Part of a small language model's weights.
Architecture: no biases in attention or MLP, capped logits.
Training: a variant of Adam for these matrices, 145M tokens.
Each number is 128 + 24 x the weight over its row's rms, rounded and kept within 0 to 255. Layers, rows and columns count from 0. The size above them is the row's rms in percent of the matrix's.

# layer 3 attention value, 64x256, rms 0.0406, rows 26-63, columns 128-255
size [104 102  91 106 111 107 102 100 102  91 109  94 105  99 106  98  93 112 108 111 108 104  99 100 108  99  98 101  96 103 100 105 103  96  92  96  88 100]
[[158  78 170 112 126 139 122 147 111 114 100 160 148 132 113 127 100  80 130 126 164 111 124 150 107  98 115 134 135  83 103 125 146  90 126 114 119 131 181 117 147 121 177 131 114 113 108  93 121 194 160 100 117 114 112 136  98 162 162 137 162 147 140 187 105 149 107 110 125 128 114  95 104 153 128 138 172 161 163 105 142 130 119 142 153  85 116 140 166 116 115 119 158 152 142 113 134 135 113 122 108 135 108 115 155  67 132 117 132 164 116 141 141 141  88  88 108  66  96 101  80 170 123 148 124  90 114 105]
 [158  75 126 146 139 106 117 122 135 142 147  87 134 146 145 121 108  86 131 121 113 151 133 127 138 152 126 143  89 153 107 141 131 176 124 103 139 140 113 131 124 147 129 116 108 125 154 131 136 117 123 132 131 117 109 149 141 135 109 144 121  99  98 132 148 111 165 175 111 134 150 154 146  85 152 152 112 168  62 161  72  89 119 147 124 160 121  84 143 110 112 105 181 121 109 114  99  64 122 131 138 149 170  79  95 135  85 140 103  94 118 134 125 128 113 163 120 125 123 106 162  98 143  96 102 138 143 134]
 [137  91 139 130 116 134 119 130 107 165 114 120 126 136 165 166  54 115 112 113  89 135 148 114 116 141 128 180 105 121 143 116  88 161 119 163 147 167 139 150  82 112  99 159 130 113 113 127 132 175 132 139 146 103 155 155  99 127 106 149 164  94 106 120 178  97 106  79 124 150 157 113 105 121 116 108 103 107 142  81  80 159 158 112 108 126 138 164  97 122 107 108 149 159 134 129 199 173 126 106 114 128 116 148  86 106 115 144 114 165 174 154 112 169 167 155 101 113 119 141 149 120 123 136 169  91 136 116]
 [147 133  90 182 117 121 124 106 119 147  96 152 135 149 136  79 144 123 124 144 133 154 127 113 113 130 131 139 128 122 149 108 104 109 139 133 106  95 115 154 143 102 120 141 127 127 128 131 116 128  83 144 134 143 135 172 141 111 119 164  96 147 109 153 150 117  94 153 142 121  98 156 147 131 166  79 125  98  96 106 179 178 141 112  98 175 103 110 108 131 120 150  99 146  80 164  83 117  98 141 148 116 138  97 128 131 107 119 161 103 121 106 131 140 143 131 136 174 125 179 147  96 133 182 115 156 170  99]
 [141  99 102 116 112 156 136 142 133 182 123 135 122 123 115 123 120 114 129 136  93 123 109 140 126 134 114 103 136  83 114 146 113 108 165 117 152 148 102 130  85  85 125 102 180 131 138 133 121 133 167 150  93 174  98 147 109 131 113 146 120 100 154 143 120 156 104 112 134 141 112 109 118 146  87 135 192 106 175 107 100 108 160 159 107 111 131  73  67 152 132 105 135 159 131 131 159 139  75  96  96 152  73 123 132 152 143 113 117 136 114 121 149 149 147 131 132 146 140 116 149 133 126 105 136 191 155 130]
 [133 199 175 127 125 131 145 138  98 156  96 175 116 117 134 112 132  91 123 129 148 120 139 130  94 120 128 134 149 106 112 140 162 116 133 145 165  83  92 115 139 158 129 181 124 118 135 119 137 148 176 154 131 145 122 149 120 141 136 132  61 135 109  85 114 113 155 105 149 166 117 133 128 173  96 136 101 139 129 108 138 143 134 127 165 141 103 191 149 127 130 136 125 136 110 131  80 122 124  89 126 123 108 123 118 123 152 150 162 105 156 120  80 191 152 121 127 154 130 147 116 131 103 151 156 119 107 123]
 [144 107  79 116 140 141 117  97 155 120 131 140 145 149 163 118 139 106 177 117 106 120 126 150 126 112 165 101 185 174 110 127  87 148 120 127 105 143 116  98 127 117  91 101 145 148 148 118 123 171 143 130 115  88 122 112 145 135 110 150 136 157  72 172 142 169 115 101 137 153 146 108 119 192 132  98 149 118 155 128 139 116 146  99 150 137 145 126 122 133 130 121 163 139 121 137  86 117 117 131 125 112 189 147 130 145 108 140 112 125 128 139 125 142 146 153 128 166  88 143 171 149 114 164 154 119 102 112]
 [124 133 106 145 133 115 117 163 106 139 110 136 119 152  92 127 158 141 125 145 142 123 127 111 113 140 148 122 124 104 109 117 161 139 133 135 107 105 115 138 153 134 102  92 127 172 163 134 130 131 136 134 135 153 128 116 123 135 161 104 124 167 145 151 146 162 163 137 137 141 108 125 106  99  82 126 151 142 107 114 121  83 115 134 151 110 128 129 153 127 172 151 164 113  73 115 107 123 144 188 159 117 125  55 162 121 106 145 150  98 125 116 119  75 104 152 109  97 154 123 112 139 100 150  66  97 119 145]
 [133 138 127 143 140 138 132 127 148 155 135 115  85 102 117 119 117 106 147 118 101 143 150 166 117 133 113 176 132  91  85 151 150 124  80 101 144 159 141 137 136 141 212 147 151  99  78  57 158 121 136 185  93 131 130 132  91 106 140  93  56 120  97 157 134 146 140 167 137 106 120 114 106 148 125 119 147  92 101 142 129 119 110 180 116 117 128 142 131 173 159 147  76 135 133 104 124  95  71 149 105 156  80 148 131 199  86 154  88 143 135 152 111 139 122 107 100 120 130 155 106 142 131 134 109 126 108 106]
 [124 101 131 154 132  87 159 149 129 124 140  97 128 150 123 118 154 112 158 146 138 147 176  85 109 126  87  91 142 101 115 172 160 160 104 154  94 151  93 123  98 113 154 134 124 143 141  86 150 148  96 127 130  74 158 141 151  82 128 117 115 181  90 150 147 131 146 194 133 128 110 127 119  83 137 123 103 100 105 134 102 132 120 115 128 105 123 137 196 120  75 116 143 122 111 123 107 105 128 116 134 117 107 136 116 151 113 126  64 156 117 144 112 161 126 105 120 143 137 147 107 132 145  99 113 161 127 132]
 [143 105 121 128 136 150  99 121 132 132 142 167  94 155 141 120 129 116 126 104 123  98 157 143  89 115 166 123 136 100 115 159 148 131  98 142 151 116 119 139 111 136 172 171 134 145 118 131 170 140 136 148  82 142 109 121 165 180 112 150  81 140 113 118 171 144 122 147 138 113 137 109  64 124  70 135 165  89  86 101 127 143 166 142 133 123 147  93 134 159 181 144 100 110 138 122 127 141 108  93  66 137 133  74 130 129 111 133 126 143 134 156 156 130 135 138 132 101 181 113 129 142  93 143 102 124 103 163]
 [100 132 120 161 110  90 104 115 131 125 177 115 155 146 111 114 127 157  94 144 124 127 119 116 165 137 143 165 126 136 178  88 111 145  91 133  71  94  91  83 116  95 137 123 115 114 140 147 167 141 128 104 153 135 128 138 143 118  85 132 157  94 133 156  98 113 100 186 146 116 142 118 123 108 141 129 132  82 107  80 129 174 140 171 102 146 132 152 126 163 107 145  75 159 105 126 101 129 140 124 162 100 122 125 143  98 124  86 137 112 127 115 118 129 106 130 155 102 113 154 144 135 134 157 168 134  92 139]
 [127 150 117 111 137 121 101 154 178 143 107 105 124 137 146 107 147 135 113 137 125 131  87 139 155 124 103 153 135 195 117 138 191 114 137 137 101 133 131 136 115 156 148 142 153 103  86 140 125  88  94 166 110 103 165 145  98 155 137 149 106 124 106  84 155 136 124  99 124  95 127 138 128 123 128 136 106 114 156 116 109 124 120 157 102 151 124 130 140 128 119  99 158 120 200  99 157 114 138 113 135 138 117 131 112 160 131 115 149 115 119 116 202  83 125 132 113 145 162 129 122  89 117 147 101 102 103 136]
 [132 154 115 142 145 132 144 130  82 143 142 115 138 136 123 162 109 139 133 126 129 147 137 118 157 111 139 118 144  72 127 135 120 111 141  88  82  93 117 166 145 109 153 133 104 131 137 115 183 123 181 123 145 144 120 135 159  99 146 121 154 185  99 181 127 104 153 159 140 144 128 115 109 103  80 126 102  88  88 143 148  98 121 139 116 139 127 102 124 118 137 132  98 195 117 135 175 109  95 124 126 146 120 110 117  72 113 123 146 128 114 127  70 135 120 116 101 112  99  92  88  94 152 107 136 106 132 133]
 [152 199  95 137 131 171 126  77 150 147 109 147 137  99 100 102  93 142 131 117 105 104 137 119 104  90 134 159 119 128 141 125 128 135  74 172 145 158 134 125 122  89 113 142 120  83 151 111 139 126 105 131 106 108 176 142 112 134 125 129 128 115 147  83 142 103 114 146 141 118 140 105 108 138 154 111 146 134 163 128 149 133 120 116 138 122 125 159 147 135  65 135 146 149  92 113 114 125 134 116  68 107 103 116 131 132 147 145 140 153 102 151 134 155 115 120 154 168 109 134 122 142 142 149 129 157 108 105]
 [175 163 167 110 117  95 126 151 181 140 164 128  98 147 111 153 121 109 136 119 172 164 110 142 131 138 112 134 143 116 138 146 138 174 130  75 134  97 102 131 123 176  85 151 117 100 163 143 121 109 104  92 141 116 107 147 121 111 144 139 125 113 121 125 143 138 127  91 116 143 117  71 131 114 164 125 121 135 166 144 135 139 135 142 165 125 136 109 143 150 191  92 174 131 159 114 152 176 127 163 155 134 167 109 144 161 178 148 141  99 123 135 129 118 167 141 122 126 105 156 151 133  97 135 128 122 102 139]
 [ 93 137 106 121 134 147 135  87 125 143 161 112 125 166 118 153 120 153 145 116 139 127 103 134 158 108 148 132 138 156 147 125 150 155 110 114 117 164 127 109  99 134 109 139  87 138 141 130 162 104 164 142 148 103 128 101 127 133  83 139 149 144 111 110 154  96 123 130 120 134 139 124 179 131 143  96 120 136  64 121 119 147 131 107 146 141 141  66 131 126 179 165 180 129 115 145 173 139 170 105 117 134 144  96 117 110 103 120 100 140  65 135 145  80 166 154 104 153 158 174 150  81 137  91 154  77 133 148]
 [104 134 157 122 126 143 127  98 131 136 103 114 134 142 121 124 164 100 129 143 111 140 104 125 144 116 117 156 167 110 140 100 135 109 138 160 139 114 107 113  90 117 120 175 157 148 143  96 139 160 102 147 132 131  82 101 137 150 114 136 139 105 127 112 137  97 125 134 113 137 153 101 128 115 105 138 140 122 105 122 126 100 154 142 127 185 126 142 139 170 160 119 166 116 157 168 157 150  87 140  95 107 148 115 104 137 104 114  97 108 129 157 110 139 138 144 146 104 168 121  85  60  89 106 161  71 138 165]
 [111 167 126 107 103  96 154 147  90 156 111 135 125 143 117 107 165 154 135  95 124 129 167 150  88 127 127 109 161  90 135 178 138  94 116  93 158 130  91 125 136 141 146 144 116 105 114 174 110 130 155 139 124 155 122  98 154 109 164 119  92 168 142 155 108 162 133 126 108 160 120 123 106 170  96 111 114 108 146 157 136 162 147 136 181 120 109 166 149 138 160 111  82 124 170 150 154  93 154 117 144 115  70 164 181 121 144 119 141 107 106 119  97 103 124  67 129 117 137 149 108 159 118 132 128 177 133  88]
 [159 118 124 110 106 135 152 128 145 140  99 136 128 101  78 110 135 110 191 115 134 106  98 125 125 103 131 112 162  84 129 186 136 124 132 105 135 113  78 122 145 138 118 122 110  56 140 149 109 143 178 102  98  89  90 127 143 102 129 167 140 163 134  95 126 148 107 147 108 126 136 103 145 138 151 103 154 134 173 137 155 171 123 118 121  82 153 126 102 126 105  75  97 125  90 111 128 136 121 130  85 112 150 128 121 160 123 115 108 126 124 107 117 117 129 127 122 125 163 110 182 156 102 156 118 167 145  98]
 [124 133 150  78 115 108 131 151  79 151 150 150 115 139 169 116 117  83 156 107 182  98 132 136 124 134 149 111 100 110 133 112 193  75 116 107 120 146 138 122 129 130 173 134 131  95 122 117  99 113 132 157 116 146 141 116 130 155 128 128 114 133 154 130 123 127 145 116 137 148 106 156 145 135  91 182 149 117 124 133 105 129 143 119 143 142 135 137 184 104 112 158  73  93 134 106 143  98  88 120 146 149  90 108 152 199  94 151 102 120 131 158 123 103 112 104 116 102 172 116 121 142 102 127  98 175  95 120]
 [138 106 102 128 123  86 141 132 117 126 157 124  76 158 153  85  84 114 103 145 194 141 127  99 135 132 149 176 156 120 141 156 102 131 120 102 129 108 126 115 129 108 184 163 118 146 151 150 155 147 189 113 125 110 118 130 168 107 106 102 117 126 115 139 120 114  91 144 113  88 142 157 137 145 125  85 130 152  88 127 147 180 142 118 127 105 144 117 112 108 133 172 151 141 105 183 115  98 115 132 123 123 118 117  98  78 135 137 152 124 172 113 191 104 123 107 130 136 158 143 128 137 146 124 127 141  79 109]
 [ 96 132 185 120 151 117 156 145 111 153 130 102 104 102 126 125 134 105 140 151 202 105 178 152 149 121 119 126 115 103 129 120 171  94 133 110 133 137 102 131 122 118 132 133 166 151 177 125  87 133  85 168 128 130 131 155 113 150 173 130 110 141 167 137 125 161 127 110 148 105  95 131 117 112 181 136 162 120 159 169 131 136 110 134 104  89 110 174 119 160 124 103  81 136 157 122 136  87  91 137 104 124 122 128 106 123 113 126 128 113 108 132 143  99 127  84 139 114 122 130 117 105 108  95 115 181 111  82]
 [102  91  98 121  95 143  98 121 140 107  84 122 101 183 121  89  96 120 125 150 107 155 104 134 103 154  80 195 120 144 143  85 163 149  87  85 142 141 143 103 145 127 134 122 135  88  95 152 136 100 159 142 144 159 139 142  87 107 150 111 154  87 153 135 111 173 107 138 130 161 144 136 150  96 124 141 117 158 121  93 109 175 137  94 136 124 130 132  99 129  75 142 135 108 123 128 145 128 105 144 151 139  82 143  98 136 154 151 116 110 149 166 139 123 119 124 145  82 113 140 134 126 129  94 116 136 143 125]
 [132 132 128 180 152 121 124 137 192  98 142 131 126 108 123 145 104 131 163 134 149 155 112 139 164 133 141 148 112  97 130 200 174 157 124 128 122 136 134 117 131 118 142 131 123 123  97 100 121 147 151 112 140  84 144 124 110  89 127 112 112 150 107 145 132 150 102 128 140 124 103 146 150 113 146 128  96 128 164 125 131  83  88 158 105  92 150 111 140 143  91 160 130 135 106 128  89 100 129 176 119 136  92 125 147 125 104 161 118 136 108 114 166 109  88 123 110 101  93 156 107 194 142 114 132 153  75 125]
 [ 98 125 153 137 129 161 140  81  77 104 136 149  70 114 162 110 160 106 173 106 118  96 142 131 145  94 113 140 138 117 133 120  63 139 145 110 163 154 146 170  90 145 167 125 139 169 121  79 151 127 141 133 108 117 113 103 113 141 192 137 124 155  81 134 116 121 125 118 143  77 127 104 171 138 104 129 149 129 101 113 160 105 127 116 131 139  94 131 134 126 143 104 170 183 114 127 131  96  84 117 129 134 134 106 112 142 106 151 116 169 131 106 121 128 112 128 108 101 118  97  93 154 129 156 157 144 125 140]
 [149 120 137 138 120 138 118 136 119 160 132 101 138 120  86 135 178 106 114 150 139 111 132 103 168 110  92 125  90 120 128  85 132 163 127 106 120 153  70 136 122 154 104  71 152 132 112 113 124 135 116  99 110 133  97 155  93 117  92 170 136 109 142 118 111 129 145  99 133 110 135 114 147 138 158 148 160 163 204 115 162 100 123 148 135 182 140 141 152 138 129 104 186 106 110 121 138 162 116 135  91 133 139 148 101 111 128 107 107 112 160 102 143 173 110 137  99 120  77 132 101 132  92 139 137 152 153 137]
 [ 78  96 102 148 147  94 150 108 146 156 107  92 125 156 125 127 164 145 135 136 130 131 121 122 127 161 104 159 111 140 145 162 150 149 129 102 124 136 108  97 108 146 146 129 114 125 121 148 108  94 131  90 123 144 119  92 172 164  93  87 126 178 154 121 121 152 154 111 133 125 122 119 131 172 152 106 144 101  77 149 151 140 151 108 119 115 133 117  97 120 155 131 131  91 145 125 110  90 134 143 180 108 112 145 155 136  96 110 153 140 101 103 113  78 163 138 134 185 142 144 104 137 131 103 132 118 149 110]
 [114 126 126 132 126 100 128  80 112 116  73 111 142 168 170 138 130 171 133 106 132 120 159 125 106 147 100  72 159  95 166 121 127 122 105 130 127  87 178 128 152 112  56 138 110 122 149 172  99 121 120 136  80 127 158 100 110 127 162 144 125 151 166 140 136 117 140 145 112 154 141  60  92 138  97 145 129 155 114  90 130  82 112  90 121 177 121 168 114 140 118 156 186 120 113 143 107 151 133 125 147 113  97 138 116 131 163 125 139 173 104 119  88 132 116 132 125 145 107 159 115 131 133 168 131 109 113 147]
 [152 142 158 135 113 143 135 134 120 136 116 102 171 131 121 148 149 147 116 126  89  98 151 155  98 126 157 101 146  62 144 144 132 119 140 136 128 156 143 148  78 140 100 121 110 141  92  87 109 150 122 130 142 180 110 130 114 132 133 147 161 124 161 140 176 121 103 110 109 152 144  61 124 162  66 149 131 123 174  96 113 101 134  80 139 155 124 123 169 152 132 150 118 130 132 111 159 187 142 133 148 118 146 141 101 177 183 136 127 130 140 112  77 123 128 112 148  96 128 142 151 190 160 124 134 135 103 135]
 [135 115 138 162 110 148 126 132  98 162 124 105  86 133 121 121 120 145  84 122 145 117 133 122 107 151 144 152 121 178 148 130  97 128 159 153 110 130 155 139 103 126 120 133  95 130 100 107 114 120 134 166 159 101 140 155  97 118  91 150 128  99  81 138 132 100 126 146  73  98 140 156  89 180 114 108 103 127 125 105 158 178 155 113 159 131 108 149 163  74 143 156 167  90 128 116 156 158 134 152 110 100 155  96  95 135 122 131 170  71 145 107 109 113 129 157 122 139 117 143 133  86 124 136 101 111 132 159]
 [129 119 116 166 122 113 159 143 126  95 152 169 158  85 119 131 128 101 173 108 144 104 116 146 167 110 122 134 164 162 141 113 149 130 142 134 102  92 121 126 119 159 144  75 127 142 145 117 110  87 145 154 133 146  94 136 122 106 132 175 185 132 117 140 155 120 139 126 129 114 143 107 174 108 125 134 142  95 114 126  74 104 106 136  97 108 119 142 133 125 127  99  79 152 100 138 149  98  80 110 117 103 168  90 134 110 116 136  97 140 117 115 120 119 149 100 134 147 151  82 134 149  94 165 128 153 141 121]
 [154  79 131 132 133  95 103 157 124 163 135 148  90 114 143 111 141 136  97 136 154 136 164 137 127 140 140 182 124 157 114  86  80 107 128  91 150 147 116 129 142  95 123  79 162 169 147 123 128  89 104 125 140 168 119 147 128 165 163 135 132  93 148 115 155 113 145 117 170  99 101 153 148 132 117 103 103 136 114 118  98 155 133 128 129 148 116 144 125 115 136 125 123 161 117  93  58  98 115 152 161 143 152 117 145 128 132 124 114  82 136 113 139 133 156 141 150 164 138 115 137 132  92 128 135  99 150 117]
 [ 83 139 123 102 142 166 128 136 109 113  83 103 148 124 158  99 184 127 129 125 113 132 102 102 138 129  75 143 118 103 135 107  80 127 124 120 122 105 158  89 143 132 116 154 142 169 145 112 150  95 116 157 122 132 126 128 124  93 123 113 120 103 140 127 120 140 128 143 155 147  98 103 105 136 116 118 112 146 147  81  81 108 116 108 119 137  98 139 117 167 166 124 115 150 174 128 110 154 160 142 191  94 167 129 134  82 164 109 140 128 152 156 163 113 118 144 139 173 129  96 131  84  94 114 135 111 128 165]
 [155 135 136 135 112 121 129 152 148 165 115 174 115 140 116 101 139 131 121 129 161  83 123 121  54  96 122 152 158 122  71 126 143 105 138 110 160 149  90 142 154 136 143 105 116 142 119 121 174 126 129 120 168 148 141 155 157 134 116 141 111 113 112 186 123 168 130 126 145 109 141 121 122 134  87 121 129  99  99 132 119 126 138 143 138 100 134 127 114  87 124 119  94 143 135 117 114 113 115 164 106 148  83 136 127 122 146 146 154 108 136 143 127 179 134 136 100 123 157 134 110 144  72 156 156 197 132 134]
 [105 181 107 122 169 180 117  94 102 133  78 149 166 141 116 113 115 117 118 127 132 156 105 113 143 118 176 129  93 121 145 130 143 101 152 127 148  98 183 128 164 144 136 110 138 131 173 130 103 129 154 144 154 156 110 165 102 166 161 135 166 135 145  99 122 134 164  87 145  86 153  85 107 101 121 112 119 151 123 121 146  94 104 113 101 116 161 141 170  93 111 107 141 119 113 149 149 137 135 132 122 133 172  89 114 134 133 100 153 173 106 147 126 131 102 172 136 140 144 105 158 111 115 128 175 111 111 134]
 [176 149 107  98 143 119 124 118 103 173 137 159 148 110 125 156 131 145  99 162 115 109 109 141 103 127 170 136 129  99 130 106  94 106 114 156  95  99 134 130 152 128  76 123 138 172 166 110  94 157  98 128 169 130 118 122 167 109  99 153  84 136 146 102 147 102 137  66 156 143 168 111 119 164 139 105 117 161 160 103 146 128 108 138 123 133 102 198 117 123 164 125 139 149 108 148 100 177 141 107 108 138 136 111 140 102 139 141 159 134 177  95  83 139 132 145 145 107 111 130 132 167 112 163 144  89 156 101]
 [109 135 137 139 141 137  96 146 118 143 130 116 128 171 159  91 123  98 189 115 161 144 123 160 125 108 180 174 143 165 155  87 117 138 142 179 113 154 155  80 145 112 150 135 154 164 137 104  94 115 117 150 120 132  91 142 147 164 139 139 106 160 116  98 158 112 149  85 139 139 161 127 128 128 119 104 107 106 103 102 139 157 141 111  94 141 105 110 156 127 112  86 107 134  89 158 119 112 107 101 135 133 174 146 119 146 100 153 113 130 137 142 154 155 142 126 125 118 137  91  79 129 139 167 126  83 146  90]]